Each number is 128 + 24 x the weight over its row's rms, rounded and kept within 0 to 255. Layers, rows and columns count from 0. Numbers have three digits each. The size before them is the row's rms in percent of the matrix's.

# v: layer 2 attention value, 96x64, rms 0.123, rows 36-87, columns 32-63
# o: layer 2 attention output (transposed), 96x64, rms 0.0869, rows 36-87, columns 32-63
# q: layer 2 attention query, 96x64, rms 0.119, rows 64-95, columns 32-63
# k: layer 2 attention key, 96x64, rms 0.122, rows 64-95, columns 32-63
v36 085:144145146077169129123088136123132137124138110132139147084077154111113091133153161095123150125161
o36 070:126072119168152120080137127123123071113160140148076166170139122147153135161122135132150112108124
v37 091:125120121093142132117132127138095103122132096135127107109129148100136155182131135134142130146139
o37 091:136105141105130127163106122181159114148137121124118116108179128195135105128137125119111123120102
v38 072:188134130118142092156123094130111139152155086133134189121139132132137119097143098137129133120132
o38 066:103116124165116088169154113148118097137147128125106103139156147131114150147092126077173104135124
v39 075:177086106167125132128155099153094084133129157093136124111110085133144167126120154136116146105111
o39 075:110165179125113128161124127183102144163121117153123132117164104115126142124089122143118113134119
v40 075:130153114125094132148171149089150088096139106101111175159116112125097124108120131127127103130062
o40 080:094136109143122137149157129147094150115205134135117117103129138115104139118161120119139122117105
v41 075:135099137116137101133118158099151146142131145122112146171146099077129098150144147142084099136129
o41 083:104099096127144159123117141117113101135142165148137159080081135116139080124116179136097091112144
v42 071:156120139094121143146111152157159115116121115141102095150143130131123134151160155136101097139100
o42 066:077122160123143108127113144131136113098114171153127123092134141131141105129146155148112115144113
v43 071:147123143110142132087101123144156118128125142140121097141115110169087149166117145119126102107076
o43 076:106142149073156161142117136142098130125099153141162124147157103133110095174129124183090116120170
v44 077:124124169104111135134123123095125128141127130117135089123151208164103147160169126159147156113148
o44 068:124135099195157125108111127131148090138146173149104153126131108184177109113145117103073098107132
v45 066:136082142090116148151109096122113125146150113143150103160173157118135137070097127093123144073140
o45 069:124172110153121097122118146092149114153161123138114107110123121146149134133124113119164133113115
v46 072:118106131103091094127135138117153108093105146135149126169115182126078108112130162133117093116162
o46 072:109124113134139127098184129065147163118140153087139151140072087128137088087137120155122173141110
v47 072:127127134140100141122079161112117121134132116107110137107135141145113140105157140138180117147124
o47 070:126165143112109107086135133132146153125147100090142148132152113126143175151121150118114128133134
v48 084:098150176156146140165116156098140128134130118122140097119136099118134139088090106113149183131137
o48 092:098151134146122090090160128137110132121125109153170114164148111136171126156063137130129120105195
v49 071:121088105146137132141155122137117094091122145166154174144144146145182161138092105143120064107113
o49 067:139133111144077121146126159157149127143125087138144118099139147099095140125105106125096154177145
v50 072:130081142137096127089145118117099130171131177155151133142140167103116153172109167118104099112125
o50 074:153117131098104143174097151105114174120124131121123135130112104144142106120149137146106117131100
v51 069:149113130119161179093170150168081145143129122109125141138106141109110180145109122134117126127104
o51 063:168103125077093131164094172119130095145132112164116128130107117125152112141104132140147129147127
v52 062:134158109173144129098157091111137110091086142134095094163119149173112126125135136122177154102162
o52 069:129148146126159154142120080131140105123138178158100122139144081121113150135136087155106130100086
v53 065:101128126146135134141139138147100131102138141130147118164146079159135146127093097126152078127082
o53 062:147142133141145148140134129137128141112158146148118125057121176121092098123160088150131118140121
v54 083:112132145107175140114123081114152158171106126141112156121138142122116117132121102126132126135146
o54 070:117115134164175146137096128106139066116098127127118119113095162134100125124145138099145123122121
v55 070:161116144105086120152123131124154145140114101134110109128115110148104085194135146114132140098154
o55 066:096149143146122149143130095096154135169098194134113143114093114160164106104108128136144114161152
v56 070:091139152134133110174104075133094131167156184128139116124107108153149138098149138131131108154130
o56 079:157117125148155110098133121150089157125108083085127149144157127164131121101144124134134127114070
v57 075:177164105103098135119131136101109158132143129107103119153174126163172152121161139108101106150129
o57 078:146129111111131148129107128134133124112154122143086170133089136144141103137135129109080106115098
v58 076:097078154119147143131163118111115175140151103132181134142144137173124098116142137139121194120108
o58 077:148089064151163114102116142105125134097133105134124168130120118115128146123141082147127106115130
v59 098:103150136120129128126078138109131136132140137098158104126128115144100104121134190109104179142142
o59 085:137135164165104105108136099127101160115159115132100118142084109130153155165148127179125149129133
v60 084:150142117155128107114129127120101125117145113151113160131132141083106148089101122168151149196167
o60 076:134103137114136145150119088115166125106171111145126134096172131145093132136121125103183133073100
v61 075:091159165143109125189127103175153115145129164114123135117113118089108133124150104111115134107157
o61 071:111117129130153118143122113136106131160119133162094153151118138126144094119136146109159154104163
v62 072:138151130076131148107150117156118143168109141100135140155115142098113110145088151167127124137154
o62 070:128167152139138117151118143121174076134149129114100185157085084110111103117090131141155146142155
v63 060:131138132176098144114127115118103160160092110131126146123106183139090087146159162119180188152148
o63 060:156122143080127125132124115086125163119106105106101172167121096146131153148117153120161122115118
q64 099:137086160139138131125136116128117129129112145149149140103115146164181097122155164099130077143142
k64 102:161121110126137148132111148172144074112125158136153146103166131126136127139118175105102118095131
q65 092:163155105140094140119136123157134112125185170136119119115118173146119121109119090133145085130122
k65 094:140151104103101147107158110144131112125147121174134109130164143148174100131119126114149121100108
q66 091:134134123152137112157112147161134116156128144108150114151193144159149120126128168100144065099117
k66 096:125111113094133125132093120151127125139094151181155165140181135115192081152122169151120088095137
q67 109:104101129141163161075131099101135124101100154157096147098149139134129127067131122126114144127147
k67 102:122167148132129099148121133157131144130125115152154088129163079136077162110118149112122159094145
q68 087:142123151125114097113139178149132147124076146116118112140160150112144092128184179137147100136163
k68 079:128125105108148128156105174187128088083129131126145125100131157149105094100110183133119120106162
q69 082:131091107075120097144116154112127143139158142107146091140145149145175093127138115123141138151103
k69 079:121140135103124114198149126139104097128111089136112136154123098147144146105134144155137121157119
q70 088:119150116142145109118132168082169116101109140133137123097107160152113121087128155136085130172154
k70 078:120145132100115090171112117170140125147148136165155147163125148138110134128100183129148179116142
q71 072:126150118122105140147116149141106111083107117106111100134159103125143135134141124127093128136122
k71 073:117119107120129152135143136135119151121097179144169123147137115114145106086182168129106167134176
q72 098:146108084095137111146125125094099106120100124092135149098177164101149105154175084144111127128117
k72 103:145142100109185148160132087094120095144129120156124122122132109120088141137163117142134108129116
q73 090:103129134132083129145117125151119115139110115151110152127065166133108082097116132157114127098157
k73 096:143154118154108171102098140127131136122128093112127079167100142142128155110144120127114099140130
q74 085:121098152153102153135113094135120134123104108148105148130100102143131114161136087149124089110093
k74 087:118129098157143165070143131129118131100151162086138137098107129106104153153144114135123110115124
q75 093:140117119136124100145130146154146121135106129118145115122179130095113145107143102143119150098108
k75 093:123151118160146146117112138111102166133105109176114120178076127117127144073166121164119141149164
q76 087:168088155138067086104134122113153187154113106109097100150129146131137140138147122152141129113129
k76 096:114133170160092099113157175115157120071105118109084130096167146103107167104109122133146138137131
q77 081:170119141140104131130130115102122161148147078096137099159158137116114119145173101166181169113148
k77 073:113118126100164162112133141069133116125108131119092145092120124102098153102091082133115119150164
q78 100:098133144128163126119085173095123100137126156137122126082101123116115140139163194096099120182160
k78 100:117139132084107068182103183123120111125118104167125144149137122137162122107110150109115165152124
q79 085:131124126172140162120137041130120165157156118080116149150171115139127146121129112096131087111167
k79 095:146098146121112159140142144090128144133097107122111157092156119095166116170135094130142082109172
q80 096:098152098108120143109169104114137075151126162115133100085092134135153134106141119098105138172119
k80 091:154107112116113122162120079116161144133119122110152096127119099141136150142149137151135162120139
q81 104:133089090153107123136133162102142115174066108127166121120134145138142115129114139148141100096113
k81 104:112146156143119104113103129118141122124101149151114105149121184123139148101124167188108155159156
q82 108:098080115144118092128105153121123101144116120176132117155112128117133135128087154127125106095089
k82 095:090147155127096090088084117124146140127127099108134101136124136112168152140134141190108134105115
q83 072:122113129122137073140114155133109139159064112121105138133157089121140131127154133138113151108104
k83 081:107139147123139087166126170119138135123124107119108092159116100140148136107158138144076158173118
q84 104:142135155120067085153127173123121137138117091091144089151120117122120114108135138125105143127130
k84 099:091123116132110124116108171128126156100078088103138094107108117117118147079137136140078145160146
q85 079:109156113135098131157078141128150113152141126146131077121104139115078107133141135141133073135158
k85 076:113103086089159108111093143105155083103146113147144150131142132123154143164111118126107122148122
q86 079:122144144120090126145131101127144143159096103114162125142170118138135126118115161146125098075140
k86 080:144118155154119174127119120140185116097107144122119149094163142110164146115144164137131091118144
q87 104:147160147125118133097111088155167148077115139132118135120144135111119155082122146166121131160153
k87 098:175124114121115119099137127184143126112160116106099106130112102164111118122156102086142119095143
q88 085:167143136132119106132148151110075081152161125132132138120117118153137110146098123117140126104089
k88 089:126138111130156142105123095110113130150117132115138130138125112110146152139147130188106155107127
q89 079:139112150118185081111137154139112135113089102075127157124131126135168167122170123121064143164131
k89 091:145109106109112137161119142126118121106110125128135154123081099105097118114138125149113160153127
q90 069:085117122135166145137102114086116155101134094118161104135126132111163098141118142108171128122072
k90 077:091108090136142109135122081146161113184120144110155154127111107094106150157129087139141119068109
q91 107:096106113113140114079100113121110142107111161162080136112078156122139109094154145137150143125098
k91 115:122159147143108090135151140170127124141161128141130070161109115148127118093146111100139162102094
q92 078:099145129136105159131108132180119156152101126121181112164138076125116128111103151137125146109110
k92 078:109130106135105117115105123140109166110144129122111127126106122153216114096110100141123094124143
q93 072:129129151118146130147094145090111111072111134127109095113137133124117122097145136116110153073121
k93 083:115137114096189113164105126116097110136132118111176078159171124138097148095140123102119127089129
q94 089:162137116135129154167132120123127076118149166096089131100166138120127111127092114096141099097102
k94 105:132091099096188120136120096103099161151119128156137123158179126148140115136172123145129091084142
q95 103:096115149110142132144128095118136154130124191117098124161167140137143127138101125146128103136122
k95 102:142131149114090141126160169132127170121137135153103175150154145116128135153136138144147121111122
v64 069:168152116106077150136138172091147103123139167114144106135120107117086120162100149090146128090090
o64 072:122107120148100085128124134161168106106093093157104134136109140117105169087158086144119131157139
v65 083:129142114062143122124142128123129132135120089108198137139135096119123156140085122131136111081152
o65 063:113123141116091106176114144121124139150152104137141116141114153091140131098116139076076153131109
v66 084:105128110101111121152124136128125150187153128127115123073083123109120134143118125079141160095168
o66 080:142101133133122097183135115125149134134139114166103129148166132118101109135138110130157132105092
v67 080:113088143126151132106145124118133103074119127117161119111168150148150166127121126177108112147099
o67 081:097110119110163137140144108151102113122117111121129136103137124143131115146144150099138130166111
v68 077:137154116139132140151064165131116114157144124184140109170094158149113120108120135097092116099109
o68 075:147055142152113112129144103164149145137105091106133103155148099137158140110112092117126130137138
v69 071:154165115120127129165121145130147114135128103119124137116115123125149104112112119117150087157128
o69 067:173124114126131129129149118127130115077147123115137161102103114115077105154094115136114128164116
v70 069:104110119152132127104150128118122102106107116132100112119151151152144134122113135163169091147123
o70 059:103138105107162139107114114101120131125121150098113121126106104129150160099141130108133150098136
v71 083:086128124148125104092161079104113126115074142134158107129163103143124157121108121128142118136098
o71 067:118123097125140156095125093176167077113122143127121170094138131131131166092126150106129098110178
v72 072:108158117092150115118140138104105144124149138132176176159123146122148131187139132122130153150113
o72 070:141133128145084102136141157111105120117164127096132107094102131124151126117129122122116125180126
v73 070:170120095128131136145149140081099138126109085160105155154137144117109150127129129135159105157153
o73 068:148129098112118122116149139124132144081154129135111124113065104120096100111143103129126107162055
v74 074:176154148141128100139135125111138086122098135137109158171110072140165127129111080143179128133123
o74 073:122112107119083117111150125095145115142123124118119145071145120082140149144112108175114165126147
v75 075:138155127157129127090135080130102139166132103088129153193142166126125161090134084144090184143134
o75 078:149135168128125127128144159166083129164164135111150118142106124158130069140173150132111113123099
v76 073:108184119115125155116100081130115138129121117130117105130120167167131145128178136131109115094146
o76 067:121062155132141095139120146116091134160136138130129171128148099100131123141100154190123140132127
v77 064:178131174147167170105116120124110121104147158108137162145119108129100140078145144171112165125121
o77 071:097120163113120123119143139115109107120114156164124090107141150085098125132174119180088145144152
v78 090:157120080142119107114131104118117153158123144159116103150112141147135119126128136068086119102134
o78 067:122105127132104150112146136164149125155171146130118170094113097116160100146112130103160068113120
v79 060:142145122073153127105119150180147132157099112125153117115140079145121165154096120119143114094124
o79 063:116141133131121106201124141128125152102148082186131120163130150106107106151118144129083119131088
v80 063:140151139132111083125152127173149143164099172099122084112112114134129153137106151136097085135105
o80 062:120147139164122126147153116134162079122132113163109152168115090124141120160113103141131122114161
v81 078:114121158125161144113143147123144092071123113131123163115102166114165144120150130139100098133112
o81 077:113135111135134162117127132104107142138151130143144109062118127138131134143114141120106142125132
v82 070:130154163147155105119152096133152131110113091124090148096147147124120127143117055176087130174132
o82 070:115157117135111180109133148139112102137139211140140182106089131151127127112155185114136076129138
v83 069:135150126083113143131098118099151155165142088136140106119095130139083092152131143128150157087142
o83 067:118061138119135082169113153108123097153113120124131128111114119132154101182134122128130171128130
v84 060:098144149152146112138140122109101135139137112077088166170119139121104107108142110096165140103132
o84 056:120112120098097137118104143142115136154126138127158131127140165143085074146148129163110187130112
v85 070:136079138140093143133141129102109128108112157173121141121130074129161137158087128133148126169099
o85 062:124135124157170147099124135128131106098119096150108113104118152158138152160136150098151131108099
v86 062:129107121144149090121125110127142092131112183141078145121124137117113130108129158117138107159176
o86 067:132177116137136195104121099104143159139104147083113093106122127107149104108137088178153110127101
v87 063:147109102099143143118085089116106189107119133170145126088124116123174135152132105085146121127100
o87 062:114112085147128135137149163094123067085123115141142119106130113154136138142099137108162133111132